Part of a small language model's weights: LayerNorm before each block, learned positions.
Each number is 500 + 40 x the weight over its row's rms, rounded and kept within 0 to 999. Layers, rows and columns count from 0. Numbers have three digits each. The size before them is the row's rms in percent of the matrix's.

# layer 9 attention output (transposed), 384x384, rms 0.145, rows 53-86, columns 0-95
090:466439478470513472482610516516445463456492510514491547437530532496452493525521529541519564549523582464529482533396506602485481485519480511542537523461404478513448461544382524506569501446530507514500490452437511521481524479500506503580507534509430490466473517485455488523507530441484454466
096:519507470454381505468502467521485507505446561500441481451517474546504425463504531514409544517427476539523584478532483540536503525490547525482482518483468521477525479489439507495501506501483521523518517466604472541518528491445492488515571485453533530511500587535483531474486432560466463480
094:506483511498427462509432584510432499513513516512522549523408616521516506438490484568448571497464457443535522517480499434530486464524526583505491474490503507485488453492538519508505479489467416490437555475530518472495507492510510513489443591497538475541527504467451507515518565456526451496
096:477433522487529508500503481467490504496520445435503457573554496471518498491486526514471553537515485476486495500515514530483513524515546446536494464511559498482490494517496522524537528478569492504511494578429491520493613481531467525465465517502556517455433447544524502479461466558423494508
095:527507525495525499483530476493569475534525522520519500555471528514505491485527478498546492586520467607508483567514557507431515505493483538474461575523498528497490530418481503502546501377549463505555555495562534457585453512494482548470511506463472470459509459474466506602438478589476444500
089:440549487542485498603526515481540526537558487497481457500492537483400522530494458548528487569521514509429435443539489492465451506534485544546501521530515534505438473477518466485494477497465594481417452494426505505507563493562511515550519433510500537484507545502528563461474533516566537463
094:465428514504496465485525471499491579438507474500514453496470555535481553466541428490467470505467491533542502496459505496550527515536451460509451477470492472525465502502510499590530526509461486479540454496462472493432556484535489592565497531536515576535452550443589461458595430469566480499
083:430571474511493501410485515423436497523528545497470512506444582482508524504474456469437458506452558483565561518556464445459563522451490496523460439555537483411492468547443506541505478440556478588540524493508536489542501467489532522462520479502556526494452496522451486443484489509490561517
090:491507489509573505602460572504421470424442469549525517532473510522496438488482485530469532631503504512450506534542459548466519543498475482497534510515480500479496537474535545463505454517458548511475424567450470450528517560494564484543446452524478537430499560464547633522426478489498474492
097:449506557500459540442535524529485482492481500542488488460569562528494500403517517528479453509532477444463504542453471536504494479476474573442487531554490472478492405517486577447579506455469502555459511550414478478487436410494520486511506414488498539478524496538408552509492543449476492498
088:499481449510515604483472456517529503469500443563456438526492482563447459529485557495467611446487526540528518496503527454522485457560586561416490553564515596532417489543538455543466493477523494505575412463520447467548552526502555462534539569514509491497457495487475540499477466490546495458
092:527521495556509532580525424573493423440500512410479453530497562575519523492510503451495420522524492473547526511460555533493595486499522502481572509514507455492586512525484490441446520515476574502540441420544448493524479480465506448530528437508541504454579523567482454426511414514413416509
092:475436530436473486487517510437528523496497528483537502407528495587469595518448540480471524453474457568552504491516541490439482566463502491540493469487496506521448472485473429573494558482578404499505482528484458533584521421514422467502579571520463495526560517419503530488503472475463544463
087:482430422504511509522551553560555475446511535547539446531450488491522424516484515506499511582455531488525517448526437492529489473506428448505528546513510481451488533480497536533419515479553450502561519545428486525475580546568535531512514438492558453445516545513452461446538539499445542496
096:578445510518441478478458480482426464480472518534458464488476499492503514532447469534544518566458467561497494466495516508490532522532503467512416538573481484578478505497509521516543460547435465543508522415497534454479468503511470488545519567516539495502413549475467516527489439490484516513
081:500514464505443535446468474536460525509482486494508531486536401584460540464549561548528470440508464543483426495443494488496481456569524483427498566499460522481449457527476426498535515477515468485503484572509476537476501471509528502551476451531560523469476461485486428469495456507512414561
093:461484500422476556457501511511469513524450539508524443460425452511518546479532613513494529564519486466460519471500530481483571473525538507528456532570497495505509482493410530518441477455488494551544479461535455546449499499492445556493444568500477560540493546558504398505523498429567531429
091:531428428448563518489472556470528568469484522511478444427580555447464478425560544515474569479451538522465508498531519471403509468534401560491549539482519485423515568452515515476539511480474490530548466427444522441528553511499486583513537572525531467513527446520536523538529466511507490459
092:453482505500534620490474525608507510482513482488425495520531581483453464507536482468538525500581443473528543457508415508495468530539488485503598485517524495451562462525591523478532456467546513450483488492474488490531443442526431449485557552503522550468483483466459563433461473559515599522
091:398557528454492464530449477488460518521440541562502502464474537515547468440473498491490494492514483478503489511529510505537498507450512558468448482528552564535489431547536475465447614568423504508513485455479521474517518521468478476489521458538450488437532469463516444476504491527504546572
086:456489490616550399514457438489617507511527505503501522507504562506440510501547490469497499518475454491467544475546547501499541479516527496503440496471478505482495553390475541556555483482499590533484505452489513536484529474518502566485491506474517488514495561530529486488454552515483503554
096:448520492576416504484457494520454515583488532505511530544492517477543536515451486580444469526479514545516508489482455478528494534479519446491410433454547487508455498519491445467474451463562482528514535526560476468512451462569487560536459470482475523460499496496483519446456535433498480505
093:497451562514497481455525531467496439544402459519495575501466502601569558460494492463492547477507547497541512501486466435464429487525525509549565494466509598559523471482537492526466477471543518559467500506484500484511479506461466422572493531436436430496489481486517467557532426493564477465
099:465501443472449466474535483459557481560460500451493506503447542510496487533535477553493546490550418497478539446539501492429440502518558465523488522516502510484543450489466574523516511462513448488533515540528515532525517471446439466470496574475470427496514496516457478534464496484468454509
093:440551560501535503477493496513515530552433485518551483502450445512534565463485550513491535515539455488545531481531523504560512437530478503488454574548485511483425483556541503560499520527409435562462495494464555547547482511491525457473504492505459523560574513508565511492477518505430496459
086:510480539445523492424508585491532513452513473604519520496539547438494554402547396402483560498522467449458474485502512454508431490498506458477491598549468493480500356470496483526519511498555516490455507516432518474487546473529483460441559474452542508485541504569448484534571514486415523494
096:451538566422491487487567464531536538426440486468465471491527504420476549497590423500541478481541511496491495521493482540582499513442495493508437462524509490509429522495536551538512526501422537469481538417452533482524502495468496439471529554514555453513457499533496471437587471546471488484
088:455436395519427504491548489517533516492555484423490493468501454494529475516416570543483481508481459491499559468501464498614489546482491467532506481431537471485467457505515537544426476490480464467483527502493487449547535450468533501490481504522548492498527507490489550456476566558496471502
089:528426529496429508522536499500473464562550532505530511546442487511521468466508512497497453507523498551528519526536584488486451466547394470531564535430488491419544447386439561489486495494483525502442528499491517505515429469550516495499484541529388474491451470461561486464501469545473457488
091:481421464488502541472541481452485520448462441508506566537434501556560507486462436448482516566439532508547525526409400520419561484596576495560536537471510467535552524478474510487463489459498526516527405425467559465514470492591479560432526455423479460504492474477506493545520438421520450511
092:501506461518462486505457565486496567505454562483546543626508517458460463521544444485505527459463513472477504521496530501497481472552460454481437484505461563513459500490533492531564527522541475526550509512435561487546538506456504434524448499551449486472433510599456476494492460434468465451
082:496464483549525472521526515558531488428507451478435557513457515534514498482408527478476489531475511534499474564500530527482500472561559581564467477557510455475502463552500466457467462456447501483524485455536509488533475544477532480476515471564552447538507622484510511592466508454439569526
091:536483600471563537522531499549491541541457569605490501527575423565506422492570461534537511538487502446523496481531564483506435536414506510514471484531537432492577516488496511552543523501477476502490529529491561423522476576475490430434583472474508404472529500494583453528544436501508425440
091:486537529556477459477541498455515505491490547464389466502560449463429511573537454509476501470542505517444490539487562486497413469546508492466491457480407585453493464470509537505522466512542480572520568480521491480573554549465464410439520501507461575446473414486486545476550507542470516523
# layer 9 attention value, 384x384, rms 0.167, rows 54-87, columns 0-95
096:444474515484468451497514513448511412518533531511563459490453509494517488445496504463460496482447452535487439575465517609472430470509487548473427494518546401479478502480585425469441530533410530527513466493488505557493496487461522485485458465554488463539461560567564547500518500501534508537
092:461510490623592450507507537485459448559470507549487528513496556492465492536487561490470448450487543488467562475492523548496480514490492522418504490516422521493530473502510565448513513489496549492470515454447514547520545473510499505486479494503455505485461515414468475491538452436462547478
094:492539617578458573546342430508518593523446482491547447531463493509524431511558500445440419501502495532470509496462506497439495509504512509452531479474497555527540464570484491500509468485539588527476506478575483494546480476537522566552472480428490493561461442488468512446441541477488500529
095:554481447538471535458493471473457489462531560497476513462565464485524471454444431560462492415506519595515518491594446576590484479519496431551540522594441568499514558522506490503520508557473584538497557421510516474522497579428540484505457581502508518497491622558542442481493450484505399481
089:511507456499503514455578465466549554503476523436517510519467514547514524589527553461511537480410515540568555491478430461548533528493453447525554519496482513522516537501459522524545560424482547515530554557520477503503535466485540489536499617424505503453495507555476401511474531463571443567
097:543473482555469452519556397481496551500508538472470543471556465468510504548530465566473537551582450460483448571456483530473482518463515549538502500585445496420568526457561492484507536506453459411373496547446508490482515507494429464498549547436440480526502493558446553496470541534486544418
087:520469536535536505509484533513555470475486512479515489540484477469576460492391537488466544481456500441495499480565447521520485455488471487493428479504512434521545488471535512581479548478522483549417484483490441497476482516550435458540510506496499436553443527462476468437538567475493539582
091:473444489497466489496500445518462469504534498508457521469588502471500533569519501491486535477465537533542487503448483467507482457511526579464511472465527513467479478413493481506534539516483485534552494538513502533502463457543516474490500477509465531495464546605552467494469499510494517566
094:520496534572499487398512520469544454462512410489542519499496464539554551472492491488513482419438400562483469466463423544531464529532529482473472473522487488479490560422498533489471432515474464524501463474466600466472508480448504456434488548477484499531493489451493487541518573511485579452
089:480523495442522494538510524464576475490517508482509546545496503457481426515532480560547441541507478525503500519539507565535509494510492491449480495523519422497477468472554531504498537487612570617450488478545511512579461482509544475462461457604549482478483484551413451500510436486518461465
093:481493385472466499489483612492537511457456432518530496515482453491612438532512477512524501526509484461510537532506548489464493541570443456491526479497546523604424431490570505538545481568545515537531524603551515537544457500520434497463427524568498518512445491507549485554496549466500465499
092:615579451536516519472462528454481398525516557490560507464469477591473412498542471585523492479521469503424577490606494501490448470461543573485489471482489497557448465589515531524501516520500433513493550456453535467533507485563491488499550535467540477526475472501496535489504478513541485509
087:511521486468458461611521474543461506489452422508467486451490553504472536476518417563534467477475513522486549540515548483547529450495492537444450472428497411496475483499526431525551501544502492481521456392449486499596492465459534461469516562563388458590451455573535482534493492487504580469
096:477557426403439452503469478480540489527496482543413503513526487527504557536519485490457506452493474498468507428480406394540538490511485566519564512513581523512577515533525561515463510480525479479432477523439504516523492452452537515473483474489529461450504516473473587535540450439516453488
080:501504467546500469483489519489473512475555470477486479477536461461487504453558481406512362451502502524429451514499493503504487499499501560481535418499478457432473500459535491505510481440463493406559383407520514578479470520481490450420472492503455561520486447516469480440398513544472517494
097:588541480464491458433501453456520516529522487527471549477539497506496540514443457536460543530441483565534506598589480502511404492527534520440519503517451457481509460603521562495470487537504451514464589465487518455408450524523496492579453474508428510534428481511545497542512432495446552547
089:519538518565527494517495529534432475549481554472550521541558483577490488495576514499527472569570508604538506492445492456498508466464568505484536495551473520502489455537494515451495541456491478515442521507485501560571499455506525516538528439575600475522482536555525454492479479448582453440
093:514537448549462508559482522512471479527538482523524552618498470500509475531489519488553406473587630537465518501541506502385527439512480472532496548503519490537470526505494569539491513459616387501491513532510502496566470510488615514496521463502505440511541498505575522521537508523539491514
090:501483582581580536450545511577504495509496544509529461404530532482511509527536562477576541532435512507454473445426505507459448577452545462453443498504503435476535518440468486444443513434498392511512451470530559423551475537442505494420515480495551530512461473532536424461536574508555522494
080:543431468477523483454552480524485515481510507460526460517442543546490537444538530496544489519492480508535446512515497468573453516546563479492493498537524476487498488453448488470453466451514519446443522465529456513473467470466549503583471470479555497490504490470514460550574420483508447529
095:466524436513478469516462487498520484510517458521593528615493505550479503497423506581566452447536472476499476523507488487471482504432515524502567467566444499508496491557462535522551441453528555483506460437483519497498501470504447521510496506558464526523514483442523457453540548558453456544
093:497489500506499482526446528487502469532537558583440440439513492490475541585516507455507525512528512466533528527526547537510532541466455487468490576537472525548485497541475505485559547579439404507473577518503517516528425495488488548493502507448554511444467445479530569458523428501538475634
099:538477491487537523504449466492527508478508468576489455476487512546548501559538593543484509446513473566424527505527541544497475486428532489517521546419475537526430483621495525524535541525493577458461523455548471472467614513463453506512458516529598497489478538471443525461539437555504574565
098:484431558522530473502531506498543522534476507540488560407499530497457457544494578556509525527437559525508408505476405472471532523515475445479494490529479445508529515488496516477454516494561536465540416495536528418524541476434485536436478477527416476464488503532490484515471509543483445472
086:477482502489477542515486470512526466437500470575443510482573485488390463487571534487499531515510472503491547496503450461514515517581517495538504579452538523501466545469493534427496466457475601463524507488452471533496547480416544551467555507453542438437528556528476505540581447470512517468
094:512526582511524588471472576481501472482537506544553492476520481488487509483503496491546601577470556422430489513528574491505496465496501458505488541477465558494488506432509493497457537475478480488500477499464448487490504462469511515468482533457459554580496502557452564534452486438526570468
086:510532497485555531499498472513458496553494483509504479531392461516472503495575478513529459441551450409498513490457539458426487482452518471552494516534473503482465515491532402489546463528569472457549440529472522565499528451551457620561522516500475482562520478495548474499422513535505446496
091:557527511579510493527467557545479477510389499503532529461526481452548491487452508484486479482386560440515531574459551575497527565489464482523499461554543534521473497550547490530491420514487610433524521488524491531478471547529521470481491557498450516521456465495510455435524548530429568569
091:498476548452547435537459508467497537473499484489408405510477538450458546511509507481540523431568519502567502484424504456480522576524535545484545518481461519526582578513497553465564522470458462509524562426497509588475498428514524482556551445546487549457513550437559507490488477405514489447
090:481484488465525504514507502522506489498526476549475491513511502547497426494558542531448436530551522483503486564456532463513557454483534585543482459477517531514486521496484530482463436497462521512562483488495447493527541601504536493448560450512564481481464547560394454532515570526498543492
082:474482552511466590422462464478472487419523481463501466529488558509392542566482524515495522503519469485465566526465451510531529543502470498482495507471546498494581462416565448501474453485486471490521477508481473500532473436516565510572483448460479436432469461535542529490493515550482515487
093:540534481489553566530535537496492473461551491526566522445542480425514498504469468520525487435514480487510505470564533490458548531503470445555439530454473486479509392533497445485401511519471498480527505460476536502514477541453509530434473509587446549488479559558483522486470497504528508510
090:510559500496469509532490576467495445457485543486554550487472484489490423473506492501498574479556432495432536470452489508543525538510503496539517483577623522507521484539536502456502474421520493547507507519502458474547497506516478532539431503563585529466441546480472464510566463482487448558
094:538493546458532519466490487443491541488578450525477432542506496500537576524512580495538557507544476493500427508558509495502444467475479586530451473537456528499455430504551512531423508526478565548534481518436497541477541527532466476449525404448466486525525501488487481529486567482406544526